From a checkpoint of a small transformer trained on Wikipedia: rotary positions, biases.
Each number is 500 + 25 x the weight over its row's rms, rounded and kept within 0 to 999. Layers, rows and columns count from 0. Numbers have three digits each. The size before them is the row's rms in percent of the matrix's.

# down: layer 4 MLP down (transposed), 512x128, rms 0.113, rows 125-224, columns 0-63
# up: layer 4 MLP up, 512x128, rms 0.294, rows 126-225, columns 0-63
down125 050:519510498507494506474465479493506474469522451552496534534498521476489504486496523471516511503521479516493475460489467538521474446528472523517504491472526479540500442509443515505535536511545485
up126 106:505499501473482472473506533535532518524514515497468513505498480498439525502510457516502478476481528448529472511501491496506523536548484511473483448474479461468489476467518536506461523502527477
down126 106:554507476495488503503498476487485489465502502483489504453495528551557465509500484481476535513521488513446516508500492519487495545510517514480558502513494496501513486446450531484510515483523497
up127 091:497477482508504509479508542510518477520479454515497491479570537502510504478505459464502559523494560484492473489469530485474513540519507514527466481522537490476504474489445505503476517519498486
down127 096:508461477486471485502494493513529493533531472523503525486481500497491435510481497538527549517537506471500476505502471526532460513551487498523477496483522470459506534515498478522493515478518511
up128 110:482482509488528512478527557513513529458518502484499519504460509530497497496507474504526493439501494503483508509490557479474536524510436509525530512501506482477494536530518483521500478546486491
down128 110:508523547493502514490478512501498478477494457538485484504454470533535489514565506449477510481503495496516495504483483482466501484491534491506507518472518476467460511467490506513519517500534544
up129 119:519481476490446470506516543492498433502533476518470544476505492500522515487460484525492459499495458527506541490507534522466503503561469480478568502534497495480459493533480518493482513490500499
down129 125:486490521523504527519504450517501512504471498514461474540510496503499532474481520479473479502508518505507455534503471489480485516519496518444510513521510500457479507506522493511490496431504469
up130 103:492504476455487489503539514494511469488495510500479484510498516531518523509510510480474491517523503550493455483496481510455536499502519494536514505492536502492561499492498505513503484503486527
down130 106:540507546531479525492457518503505485540465453508499496462469525499507502540500460481504503506508450537547450512526514465478461529492507473474533507504471515496493488517511503509529513494483482
up131 072:502521455537534521457523530526539528490476527458520481490488511477490508519512525485501467501480511517468481499510514533493494496460498495475482472516472514493544480454498531520498552490514469
down131 078:490486525516509477483457483499513487533472533512505480504476551529462510449491512472502508470493484514471538469480510482539523553521504517497531506500497516512511512441507539460464487520508468
up132 088:525511502509456454507486524477481486467490505508488480507462489489544540479520562468543524536492549507514484483473522425476505494511467495514500547478454512520518499490482515492513523565492529
down132 091:509489479524474502507508520476525501517505470506502493524485494478516542478496481478504501485517524558528475489473550539522495538488514513520521533500455445467510516479479476443500553537514530
up133 117:557563497494467516551472512544499490514505501472477502553480507499521479460513522522502490487505503453483473506511489495494513535464506500488482450467486522455446525497508492493538519525459512
down133 113:508527457510513518472511474462505478534496494521505520563550491485490533499494510544487507429497519503489483471484469547494522474500459531521483476475499511478549537487556506537515470490478499
up134 122:496521517511508538482512485550477524511522471467501519496509511495481539495489508459482499437474492477490533531502524522474510484486492475468479517518525520468508487519485489510493493536460465
down134 118:511481500478492512526472461473514554526495501512497481493512512472481473518479490501487500493501491533519473487492507480515460510495488491471487503518477464482492476551465501505541521449502532
up135 108:470519481508525505540501521458537517501485485515517518534532515521538536482493496508516455494493537485524499515464484458507469459529509497544505471526508487488498529551460445517509508510471535
down135 101:473537500454465485514519488510531506490509563480532502444500495529482503457497505528478508504511518510519541504467509507436496471476501499522513523497565494553484517525510499547462519530517492
up136 026:523523461476477509498532511534497507476523503517463479493538497457510536504539489497521466498461525468501491512494510479507516480488475476467515540540522527473507530507435510510518450539447500
down136 024:513460547532488536510490501481526494506491507477536466499490508523481471488480518477487516495495466503514503470500492526493449479547527512521476502474555481517562473517519514517480485495539492
up137 077:514485474501538471521488473549504533511506472495518477567524501547462509495448478512492516492460499481513493467446477529521514472539502505511523548527479473496503478479494499529503518508507460
down137 081:502549516503521509560504493499496551481495499511514476540467536521494458526440477496441495513486480476514513488500528500535491447449490503504569507542469456492528466463508499486488506504488504
up138 083:462501496473489482520494519544485499513475511465470474505493503482519510494454472457494499485531462485489527557514524483530517504496572523466477470490434483496493495482497481492499558485497489
down138 080:527502497498500491468492464458517511466520450514507557517497465531470473524543507504483470484461479499522516489501519499508457481535460473489512487535515531499500489477516512546498480508485516
up139 101:442492491534501488490514509491502499499509520491480493483524459505527457513491533537473483501501492524528473475490490495493492506513536506470552472518486473523486476510512506517461506447513473
down139 101:474491493495488446487514493512494466493493502454528494534499517534483533488499509546486534494515541505475477507507514503508521519497462482532498503473536477545481525518515515501556502519474504
up140 109:500534516467477512548491467530523514487493531504485521511509513480499491479476545574486516491485512451506485502519492526423528519538492499511445484479490482464496486492493513506515509535544483
down140 109:511491486562538509510515462562482500517541472536495497513534467476499497528515518483481493511495470500486468470510521477500496494513545443521488501513447488498496500449503476531502492561491508
up141 113:501503527522460516531445504494526472503500490490508487474516499493498526500467492545560520517495520540479525487419536488473516455584521538484512487484507486508521496509434514489500475509507506
down141 119:517541548511463495522503507484514489493524467495543489521509517538473496503547520495488478482505489481516518496438485535482555481517426525542476544511472468459515492506520544485466537499514507
up142 102:467500513471492530444529513505519487488506504480445534522496498458484540548526464499455505478522506500488456506467504521500508511473517516519483492525453512506490533429513540516455498508504446
down142 106:482485530528491523506494520420515521509500475516456511532513533517508486496491469499533498501471484538485470467483470497464466528473503534527486488525502543497471460470533509463508499534510482
up143 114:490536524492484531493494490487515476541497520476498501476437503423508528478474545452482497509551522512455508467480497519497487491517478511513499529543509533516506486547523508472496481490519508
down143 119:512517549486496514502507513490494518498463485497482487547476525542500471531501567500500501500457484493484470480483487522501458470509528477502517507536480478538506484552528472519529499475498511
up144 086:508491493471507528504499491487454481486544498496484511481493495524496522472521517520473534535559529486507527558463511487469519544512481540508528509481493494494571471541561491451515478445512463
down144 093:492503473500501521497506532531525467460499472499512490502515494537457530492510515497489449521482495479532467490510503477529490519471521510461489525462538473500498480525516461491487484471576509
up145 071:479500488523534452498434479495533478531543476464533532539517540508477524480532546522506538498471494517508500509498464508542498496448522469465478463507497519514492450484497477526500451513522525
down145 064:525455491503476473513477522485522515502486479500466487469457484521532475478467472504502473531473514481477482467498501499495529473500544528515548495502541511525504483481491542479493462520527536
up146 075:457517468487493465496509468543519488472511495522482493518531474528492461473565513504536505524515503503525522499466494467527474480525512483451500523536503551496476498489447429532495499486561477
down146 075:457488560492499452486504517508512484527500527491512514495542498501532467462492499478557474559527504512512514537517468521546497529498469521509451513520492529488507470526526484490483487533508467
up147 100:490506518434466462475529478539529527519468508476492505503490448517526549527539477524552441492487525500503485474478515486472525493484509478486465486529499505462492487540503488505471499510493546
down147 102:555479521497497518525508518466494462595504501475487457482484485489527527503504528527494492503509484518471441522479485495494545504496498506529474489494518504521508487494558491461470519502503484
up148 075:518485538562457511488458532513542475484530505479521527473504504493447461514462490512556483546501500501519513492504497508529476510463489466542436496472515480494508519513473516498464506549504499
down148 075:520516549473521546500510525490482520517502449502468450528510513485562496456498521454449531503532495497459492497500492524481510476512498562534543510520457525470515472517525475484504531445465508
up149 095:502481536493527484446495454508518474486495480499505496482433505524530508503473525512508458439502563494490440508428496539503519478513475491516463529518482478503501497486481547517484527486478462
down149 096:514516479503528450516501496506527500487487470522476503468514498487503490470493492538524509513504458487532508500461441505517525502460460496508446466554486469524550508496514500503496508511454512
up150 123:503517512491514468507523502498505506477485504490510460557525463490505488500475541496489488439465499529516526459496512454495494510502483519526536524537463539469513472557471502518512516487489535
down150 120:501520442514545528483464503496528523494474513480492479484486510477482529516493486452530483501494517525532509506501445479504539472486517527478487485551545519489479498478478491519518483498498508
up151 110:477480475459486502480475535520516525498522467534518498494477422520462492473469489509512503511483501474515528446507515528478491489498477492495505501498480491499476484485499533494503510489523498
down151 107:460496455455520486500497466470506514503503491485469506497470483439547512499493475507482509510475500499531460480507468478532478466462528520485524509511524490521490514456483499465463518474492510
up152 108:476498502513497499506528482550536499490514486514462523516509541508481520486496503527533508436483478527540540461467500535509512494517486499504521465493481485519447498482505498534508499495493507
down152 105:557498512508481510477499479495490541466514560467471532497475523503518480512470477421535555516492483512497500479514494497508476486469481487486467485479484535518467461493495502491559493463492460
up153 097:487503503492501537519512477509489524522478483475463476531562532497480457539505503540489512529492492523472504509455478469455488475530537525525508526464517477476524516510477495479536513522493508
down153 101:482516521516504529509479495456529505486530491488473465491498500522542506493476500509504494497493511531476484493495521535478519488498496446465467465491541503500473504517468528510509550478469492
up154 111:509480497519532454494516508538514487484500533514496506497469505517464470510525497506486516494523469512474497522523557499505500460468502526487498477493492491496508505509452431517523509514552438
down154 118:509482525519514479456498469506479503492537491509536513513471535528518502474504478502498519452479515462535514549492562507505487438440481510484504482506466476501517465518485524527505466479515536
up155 127:471524491474496503517518572510483541490471509451526520484488485526483495481496508484515551540528512479504476507498482478472507465491492504500505507523521503519553503484512533491541514508467484
down155 111:528531525479494477493503508505517532497492518496523510505516474472495530515519482484530547505507533472524544528505497527502515464542488495494440443500525497472505536477504498518464573515491499
up156 071:525505484538476466500510464556494479482543480534458480520505476532525532522483490523535488526443522510512510524510509501543560544459512493458488528498493490497539490527502501509483452491508526
down156 067:502511572509477528497501561460512470494473450460484502473493466507508500488533558521510476487491473488534494480462492510494457452530532524512523493494532476454483510506460516482532521512514477
up157 116:529496487505485503490549461483504525524501550485534513511503525470517474514480531522507484490487474500493468550499505483458539507485473492497495552493474511508489517497487487464465500499531401
down157 109:488553481473492503505481552494444512526515465476474509463516481466467506516501496503492502493545499525547507474458540479499493473561433497534530474507487504496524501500520485475509473487539505
up158 095:481503504535519508441525476516530499545550490473490493493472510496462530515497482494504506477471527509529460484506547493464476470497500487539493524523491502545484510484495515498505487538509485
down158 094:501516502499511483458480516505453459489487452468487546494463498479489502567515534517460507508526520497518540474466511510509503507500449507526520503506493500510532544502513529498477522524513517
up159 103:530481449451515494504507460514517469478538498496501519513553481496514489510516492513513507471474524525480505521489507476508494477510464565520515509486483467465477506515490484483499458488490516
down159 108:497520474521457518497482534521516464499514487489473504548507455465472495543460478522520507542477527520515486499495477493490478478521512516531489529571511511477458503556504477500555512483490498
up160 136:470513511505469515545452542501482524493513478510484557481512524484509511476496501498516456514541465474499454514547505468502512490492474466480507486505519477495497516544508492499512474487484548
down160 127:500479470455479520515503488532492507490517473442486493494499494486503545485467519533524519483516537465514523545494559487441489505495518512494501496501524518456495482500470507495468474511477477
up161 076:523506473526515495459480567468469526488521519515481530538527460516491519506522522504448462506493515510529517476501511529506493534543485514559516504506481478476528485512513559525504473497436468
down161 072:551477491484536498489465466503517493462507478546478496453479461532517494505507491465498490492481497540488473481482489490489496504511515484528501525495543495481532488519521522532537502481515555
up162 078:484468512529490472481503531490475530487507553526522496506533547515517496430480523509487439528504513502551523515509495481524485485490548489497491512488452520518519502526500457540507468471509506
down162 076:504539465484507516522540528490520503503462446460466527452492488469516492546488478471461525489525522501453506503511475509485491490493567492515482522502537508493463492467478499507469518476460514
up163 112:471497509507548443474481483448518463462495523512490507497486490493503474519501512544494516466468525546530511491484494490521505501453491484498492531512507513456527542463486466511507479522503521
down163 111:471511482504509479500516477503524499483480484528495502530471470539506517493543513600522488464480538507502523502473485478498555448448504490436482489520516500517507503506531508538496515537520480
up164 102:522535478485477506472466498479492497486494494503469525554515540476481481563478516527455504528499481486498529443518451522517497490489556495502479513507499470512490493446499509496484484522483485
down164 101:474509546508508525541497503483501519450545484550548454467466439510483540487509504481504470491497457511501505525514525476476451500491450521511532520507495489480507481494494457517488512459511447
up165 127:483498557503494491525488452493457520471484500509497565462521513498477515529519520459486511528451502506455487505449452516471497515534529511529516500506528513447510457507501507463478500464530525
down165 127:504454630471498482491494507509495473474534512488465507522504506480500527499481524507486537516489525497500553492513502500495535489509507499493476507509475532469500529542510509478536501490507504
up166 067:524502478538463473533540548514505524489520468499472485491535501460482494477516490508533475536493499478502463528522528540472486474488528473483505528468526534510534490495468515528521513569523462
down166 062:482535442541565545526495492517493521546518490520477502491455522500484500478467524499512515507488511437482496468494483538504529494502481516486451473484504506482505519511546463524514500499515492
up167 101:477492512539492512499534546476467525555480522484477511488500480530500516502494494477511505465463454453475497483515492529452466511533517502511493516498467502497469494516525547505547484511509504
down167 106:540506514487492463502511504523482454469532489482490496535495499545518474511533521534473474480531546515539520525459500496503545531491508467518498501490530513510511516452508488478458499521536545
up168 123:546503458525502508530497496522517475519487519509485515561497471479526524514507540510529474543460504468485507481474498503502486480498539462472481514518463497457488466518468495532482513490466499
down168 112:504498514474480468537500491497484538505547514441526542492519495508524500497506542467475460466510516489493520507504498555455471514493486507518510479519517457511462532539483498519463559537479496
up169 131:473488513496515536477523491519526521474497500461461536503473496494530508508515516506530502512497532550467528485494458506481501506547464516494509512498500552467496451456491496466502473544523504
down169 111:515514478481454489531510469471477489521496535504541550536512497508504472523495525506515520442539516502474523518466536509459494464485455473471515482480476509514475494529480528498527495516479492
up170 082:489488441473485489514525501505443521482497524481530535487515482506487533505507481502456505501488521563502522517495469500508494448547467487530542517498494492493476518536487484461494474494493537
down170 080:511500561499487470470518485546506491457489492521502534542552522526539492473498510520487498479483549461524436527525516481498510491502474487461511489485468516499494487498527510501518495509520520
up171 102:455521554555490469497504514471539484475514448481501505489494519516512515480533511486531509480471528524534513533467499500485499515483499489533465505514478532513531527475495503509493501524483454
down171 104:479465421482510515514497507561477506535489544523507466516481506469488474515498512477506477539464459510502518445521477492496487489518488467495500472508508495504537481501538511508522523472491470
up172 107:507496480482483528499496458448492506453510541513472503548523537495473501460506450477490532492464516504553485488462492543497542499505502525546510502459499516481477507509522511511532525486492497
down172 105:498473447518531528480482488513547499530463546478455467474453516498495493483468468488498441456503509475488464480509525453526507539552519512500502472473487500508550499508511475486553458473499506
up173 116:481516452482515515530512504512508487543470485489508545469511516487511493517561492499482506482481487500493507509495513505519498467506494520506505521491542480496464513486484495482481493513475506
down173 110:476494494531506481483511555498503457491467492532485512509472450427539483474506476499480538514541501525513452490496511512526541504476523485532484519513486500492517470520500492487513536508496488
up174 078:494524535470437501499501503486539500476495532504490533502543482499523480488487524465536436472482508478521520497477488513464494513494478464514462489535490484494480511546478516515503483512492488
down174 081:530499508502497500477499477462508497556505462466533461468496501504482498501499541467559539540501431484473480534530490519488524444478554498503503514492530484506524499480523498489505489440511465
up175 109:509468535534463499541503503478477502494502457503510469510507518507529504493506498504491497485475470506451501503483521507463457485555535473535487523526478529488510480512452498498498495518515537
down175 108:495514523510457519508505512512504525513538544450472508485511510551480481514478478494525479487471496503481518510475439464481543499500487538506530499491540546526478483504470516480495488485535470
up176 096:473498468512539515490487461509495538535503487488511466476477506491537498520473503459479489483486573436477523479480471475511448507483481527522487497512486487498550491493536518505483499494430471
down176 111:478460516508525494498478525486534488477462504482470502485440513500501533455502534525515475491560487500537459507553521506533484514497492512469479522522496466507530490484510534491509535509505494
up177 107:525480513493500520501513480528507459507517483493571494494511563539496522480511516448485485474532501501538519489509531514547459483456515503506531520457485508470524496481498482529488491522525498
down177 097:492533517480466494496489535527520514506504474449522525469514469493494489537462490549526474542487522538499490507495509545478500473534481518505442510522480469551482483493476528463487526502472501
up178 097:465486497478520486492527474548513508462469540517456462510470529495503519512486488524501510454526493466541461503474500486499522486497527528493516512498488484471511497464439486504499533494507526
down178 089:471525487516519533478481452485458486548509497476550499501541481462493497531520454493536464526541504514518485476507467527489481499460505501461505500512462493499472459517447503522529473476487529
up179 097:471489519480525500503540533540511531517497480460472485469503475479452528508512525525510521448481477523535503509484479457486500530505508540544538501503525486493469479487447497514434481529491460
down179 096:523530519491492515480471472479473514523493516519526497443478494477510500533485534522495448491499535520481475503511498460472456513487524499547514527458505443503514533495521520539514478465506491
up180 109:482535500490485479524495476501483526493486515526490519475438432476490465467456436493525498482482462500515471504485472501489518511498447538520490505509490476505513498537493531496508500475527488
down180 108:513460477493513510496506513492531479538469492473480505498508531478505528475533516544483488479504537506491497474499506543503487481525554525445469466506471488503525511477487483519524485560467494
up181 110:485539479493496516539474483501507499486520505523479487521479539518483513468467427473499484548516513503523490508519483493497516449499499529492542489478501551506495490512470502457486507501507466
down181 109:491505461516538501481512505501539509515496520497493519460527503456532494485491496496504519509497497518507500461511536482487468532499535476488497512536492494481468502485535527485488481515530561
up182 087:464492471519521452480547503514498442524525528510467514519464493479504534547498528506488478557483504500504533514523492536509490473508488478516474498480492488445528488500509506523488487542489495
down182 089:485535501461483464513545468477485530498494466516498473492468488518524489479518500475475492460475505523474481507462534546485477530494496515511535472493530453481537520509527508505496507499548534
up183 098:469501493503499493511535496459525473482512498486520455498485534520464490529486471503514493500511507551451529537458449486475507528513497501547485478514473530505562524453480535491498514519457484
down183 100:518501561498496455464442510519467542496521491502525484503475491482506540526494514467559457515510536495500475526472459467527485511500525471506497498447448494495448470493508521497484478470525514
up184 104:536498508448527487540515542461509475464492489500531515525504487474497501489492503470501488522497514488497499500511504503482488521502456492461454479477493471481479497461492501494540572459467481
down184 111:475523505501497460509502518516542467492521488516491501494473530518526495516527527500469529445554484518530517496491544472524484540507504466489524523531514501528517490499501489473422510495534511
up185 077:521499534481506503510495494500486464498559466459486489516511502492461562484516527518457512531492494465498495517507475556537492437493481513544445518522465499501529521462468488486475508540464435
down185 076:509483454491512496555495517540485509457498541486490480520577511441511466541520455491476532461491523480520532497512473494514471505511508501512532492526494468519507508542538473501501528506466487
up186 097:490470503472531476460506483526498510434476485461493502526448470505455491500505482563499535527525526503531495542493491525511483482515535515541501502540498470482522480469516443471505530447553470
down186 097:508516506542472521494449507464521492477481525504551463488503437494484499455503507469509485505504490481514503516454497476531496477515449494524474480532501469532506480483502448510541490512504514
up187 082:460495516464453502517507522486490512517476517496494461485530499510479490484491502529509520552488505486508497470432507488481532450487546524509515496494492496490537507496478545507513490512545503
down187 082:519530434483514527508482495479504438519479488459475507530455533484480520529476520506536511520558494459513530506502500483509460525529482525534516524528517438527450526497466557482508502498537455
up188 137:508511475510502503535454493487482498480503486475521524479488515505522480487507493507500454510526534488454496520484533505515484479591502542506521489533514500516511530498542478488577496473509481
down188 128:521540494499493486534517507467453494491510493483517519496520537508526504508513527487516459525530466542481508506480556526517499525503518494569503487518466484481530521504486508479482478483486485
up189 093:432491491506473466476456498484498492522484521471530484457519493509509484476529532523489495538468502522501497487486484503514508488499479492553528517530502450469530457489503533471491499525498452
down189 092:486484452518526525492509486490538519549441539488507481476508524523511460482526455505492491538494516511522563510497503476533515452478489486522515491499503478493491488504537508512468524481544494
up190 090:513492499500505507542500495452480490479510487448489507473468518541497482530472511483512563480459515479492501532483510482511485519455512519520536492525515500535514512527502541446461508486489488
down190 086:532493502512490488485493507553505509529521546519502456495516478492492491480522484493506474481506484524510472518530489508482500512515507552510450512465514506468455474503514542534507441497536478
up191 120:494484537506468508525511507509500464495481529474551486524523456510505484525496498545547498498520476494438515528484540491489501525496477483515472504551490549493490506498456521469533509493501491
down191 125:527506563501508516495503502527504480468524448520412509497475470484516537554485492493476473559486481508501479476517483498524523527479492500439510526512487498480499518516467510493508512510501514
up192 079:498520533537460518511509534492511519455508501493530561484515504536512483542488479479493504510452552460484491496508503495478508496489500503481475474515507513518500543487499501486522486520508500
down192 073:485468484498544431512480467508506492532511497514500441471468536478512497470515501452458501545510493524507502494508477512529493549496508534528502510487538509480500444507515517521478503487504526
up193 124:498487496504509485491516528502499493528500527477485519509492466491490515527433473520500507497544487507529480507431503543506542455512494526497512529461524483507521521526455477467519523516515480
down193 114:525478504483473532516498520499496507486490509474542518495473472498552524481487489474456517439496502492506531499503512533487539468482451507515479498536482511476506525491482471503508510567511523
up194 101:529457516488479500482523500513472508485441509505499539520557515513519482494495495538507477449475484499537509512507512525519480506507454497519494469499514473537494497483546509507522458482530520
down194 095:485538510555534498506491467492557515551545479499512461516495521472487506519488562500529469514512494531486472461488481450532504482502525483478486513492511491483481471477509524478518523501492478
up195 100:500537470539484488453495492454475474512512514539509501547519482517498454520478522539484534529469492452531497498504483509506518502490526543492538505525516498476497460478509487485496481531511468
down195 103:478501559492504519514479498496486546481484493503496464484448507537482532511519523479526496493476479524533530520509477491510445519508464518530499462496499498526486520528489493450528503443504486
up196 034:472469527547523509476502488528515530488458519492494478530504495504485505511472467551528462528494482484507487517495506512482524461477541465497490520458518491499526535532492505507495486513478515
down196 028:493551476460500535498540513457462495486500506479484525467494507495519471515494563439466560485513474560494495464466504488518485486515498483486555484514517516473493460457469500507502524487520495
up197 103:499486534491522536508551536518512482470539512471542534460511509509521503508509522520491532521457509492491522500482453463472480496475460462506490512494500482493512506504540488494515536535497519
down197 110:493487434514515453508483502531483503512471510543421539519491506491452513538490501522469503523462516487484474489476568543505513471541462518485491461484529503500518494497471520510513460512498534
up198 110:459518489496482486479476540508485518487472538483513499520452453506493494462493540493510508487583527483501505533500497535531489516474506529509482520498513478529522534485512497463528495468511476
down198 108:493510472506486476477526504507489512540487549515501544517501524535470548489512493454502526493490473490484515507534508481460523517506492516502512545507513487534481508480506503509521488530477466
up199 106:564484532485520557529488501523530447495465480496524529521525470495455521490499518547517451442495497496484499500480547519479507471491507486498516503481486444513492521455512502488492493521522500
down199 111:530466536531524536501504437510474511501498527486511503493466475482507500520502532517458536515490481529512458471553520510509501499504541468528524520469529485498485496523487511435463470515500503
up200 075:532490490513473486496509558469531515494506508522558528513482539519519499519445485518560488506471538519508550532498483499469473490547506521510499495509503512478501476544451487502501476495504494
down200 069:490521529498514541476512480502523492522511484519485492491535502494486478471530501507491527475493459508478503528490457499513488505464496517463500467451489511490478487459525457517503531520494507
up201 102:471513507505508494480496527524477532534510477498518524473507529495506523471498475498507492482509528518532498504485502524471478502532453507530465498567532508441520533488519502493504538467519482
down201 112:445490525508540510536431478517481536538514490504518483497514473511507501491515467514551513527470486522506506504584516458460488492487486495493478522529513517428499492515505507534479488470536482
up202 100:482548465549460487462484523512503494557532540483514517449493472521516459542500569490511487505515503496511484473523471502508491534491532507498503489509485464503515554511474500510480524479502476
down202 098:508472592504520487522504471454508501501456500535520477502532517478500500456514449505494508499485500532470496503492501491489506464479457479515517494466542527471440514478540534477524491528506479
up203 111:523512443491499474512477452517516490492551497515544503524471486512485481482471441441493492527495502480503520503505474501466525499521492490514505540457486468494521509496525535463497446482527520
down203 110:493491455495507532488541481510486490563485477470464528511484512477521493524537516499508546476520509513479487494470504450517512479497507526511508499531483565501500481539495491508526500476506501
up204 093:490509506493504485471512513473482523500528525510499520509501494483506532471506501473517472447505546508496484525494490472451510463474508497543519521494484540502461517569502537518559484494498508
down204 101:467476506502539520478528493520489487511497499507477438484505495496515464436491489487460533505510530503482492508520518523528522492494475520510525455482534548515523520509525496522482534467557533
up205 111:510487507509493484476482522528529490545488490479488514518507465515491468457476507527502517498514520480536486508490501490475472489498499488495487511486487515464485515459521506505503462509446538
down205 109:507526518488476492481501453465499516510489521514511498528493521522510478519509503507576472495444510505498508501520502468526499499445503476468524525521523525466497490544514450509483505483465495
up206 128:477501498505490517463515485469480514532471530541541544466471481458464503487486543470509489490514530455517486516511459492495521503495521464505510511524448507492453506531548500498502467500474478
down206 119:481512509555529480502536478489480520460468491506494472503510500514527507506459477496495488547524487500497467523464471480548495510505521506454493494481499492495506475530494540439474484482530510
up207 123:446527514464493480456489495480493502549539515484516495520536515555458508492493482472480529470491517479486512520508481509486541505457445521475502564520454513486479516488497531487467465511501491
down207 121:498540494483547475506542495527461469510487518488478473495532498522493486525494481516493541467475470527501519576502461476490508526514479532455526501488482549497543514502525471510512477497492529
up208 115:470514506475520466548487513471523474475472504497515515522491481509493485490470513472524492479480520512468472449496504522480464430519526512492498540500489449482493471510489470528527481512471498
down208 108:468511489499556516482511506550534485522483461458509491482515472512496558484469476489520499486511525503475510490503553478475496545498509472504523515526493455484529492490452529471510472510512487
up209 101:508516477510506480482511471467517513475489520562491508500521513494539485514514507470520481480519508546490482508516525520490539540517494506491529450515495490515488463519481480490520493529452459
down209 100:508496495465498477498526503484510518519519499510493469449517530463463483514490552476497510490520455527500501510518504554523454510494482489485505501449502534537476489499511482486463514496466513
up210 059:475511522493490507500516479495458469520518553485527501480509537461509500534551567502486515491507486464454497491473475468505470487486466508564514538485504479501486513506487528493469483530472467
down210 056:530485540519516487445488504472505489469476526524484512506495522512484497501545442523538493483489492495504503519488496536516523509454511530507520498520455497516497487499497482447501499487514487
up211 086:494520511478478519486540530545497499495500523526439491502491484489517491490481486501554503459498451478497502507484491506482521466504497524462462520536518511445480507515542509515526534461559477
down211 089:480488502513524506473510487466471482499509513464539513472463488469529521509513474509503502511488528539525471477478451476518453468487483537511534523495531492531487518495521506438446546502463511
up212 105:480474470479499512512512489533458487466465524527508494527507515487510537488517541518497523488523437448484491491470491531501493492468507499499509479524426515520520475500508468540515493496518486
down212 114:505469532481502507492530476476546472480511492519524461511525514497465485530495507409489456502502513511487477472497523492466488504525525531494492540513486491460534504495521466491508492510540518
up213 075:496489495521507533483472475487544489485469494504458496492523477481503488498528510504523454471535510525496506565457512494499506489500509459482461484545459479527484530485492536512474501493508511
down213 070:577489525538460529502460501501503472473490502492480523487517545485504476529464549488485501526474434501512463504503526563500511491489501521528515447511509452509499495501489495479522481526490513
up214 092:492556535483465475519537528491548483476512507481491512491461529514437480516487444492499492525496548466496523533507461523531528508491488496499470496469488508508489531489498482495489508540476514
down214 088:534485503483542498485469490503490503498473507540532512478533560484551527464442515490486520493462474536485454456502530485482485519526504556511498517515501478464533456522496487531506496480483498
up215 085:490514524492500505533482467481505561521527512487456518451534488499467482517481461534546496479494535491486485521474490460472519492526548534486448508514497545476476528453459502501496542514542500
down215 084:524486491526528497564508515476506480516496492540489488479476547529514493517537506493447519541487454514522549476466466509508445486480537546549517462508485488454519477498516469541508514466496500
up216 087:538513485525482512551478531500461502518496512483551495515491539506491508473471487500498524524492477439478436530503456470454549517466486532476464517492502520534515526539487508485519481489489471
down216 085:494495505527518518463505478493468480482499468498477536500465460506509454503475498535534465468482501558520481499520516488510430483544538488489507493498522498499510540520491465502471495472537487
up217 101:503509498514514514523477514571483486491526475536508525493511479514527493494476477486517511498504478530493491512497503489465461494482502495510492513499530495505447488527497454533510511439485512
down217 091:520464465473514480519536502478520519497509504478498521493560561543491455530441488483503536513488506466484522490522519514460497539538493507520528508472475527507530496476494477476511519555498470
up218 111:512478477511524498470461495548487466450488526482522540512481469503492521504453522519526530474472513551525430518517516501468471491521470490532491472448495497515457517479481493575472508487494526
down218 115:501512530461481515521485469536478487524487510500448502471434547516487494461507515532474532482504465505513462507482527480529479490509483489494455500486449499529476492505512492522477460504525504
up219 113:515513474491461490541500508480494493530529465494542491513548510515529491496477490490518516483470481505510514497472485517515488548464534472519508535453455506504545456522491485505485524519468507
down219 127:512491557536519496512497511493490496511494526515536480504509481505461495473501526474469488547497479493525513535474506474504485536461479485518518511489443502493483493546515506469528545489467460
up220 112:539547502522484510534509502476506511487567483467535503499528481479494503509456511499456503494475507506507542521510492524474514485526521502486522490458475493498551577496463457537493472495514466
down220 121:510488506540494494530497515503515463509516475486481495494491494494515472480452478482486517447477511489496486524518535533499519507498524515499496524483516520482513515463465492506412492515506509
up221 121:484513530491521499485508516513515485478479470492486519469478477446519500504507565501482534493511512504459504523498551492466532479512522480484515500502489518540529514483508506476495484513526493
down221 115:513492527508493522517448510487485467491515435470483521486491477522532487515464479510479527525512513508514504467534509488482541532501524506504492488510475511518483505457451449427522514523489529
up222 092:482567489473484463541479474524482537502514501530456502481506518505494486490497520505523521508519516526528511507537534486480524493525503527425503532459517508521503548505494465497533486506515488
down222 096:486495526533519484547533504518461510470519416516477500537495557489478524492483537479496506523521498490471507510533461493550511515530467506521536560503480480503480486505447504485486499516495488
up223 099:529521513469456500485466465512540466478491478505497518518489484521531476543553510495553544503495502509517519482474469491476515483471525512495536505486487456517460543488490484551535532483475510
down223 095:478521464485557463496520508489538489497499468471532484503501517452539501509466524463446563504500502487510488498475450507530526448502501524505486495532482515482490501548489495496479499517505487
up224 078:524500500536483541492502476444491464511507527472499510526498477486519515525536510493492475489484470474492462527505508484500470532451482493481487494473476455508448481442549536497472497522508449
down224 078:510532478492483531541477514481487459503525446518484490533514501499476508515517479499466590530493434513477470512526503520476444484503502473507531476489520506488491478496448509472501456506547509
up225 099:521540495469468506539479487498467505450532458484482475461513492497526514501469540478483519494492462503508543483490451473554504509508502504532494508485479494501475492490537492498540497440513528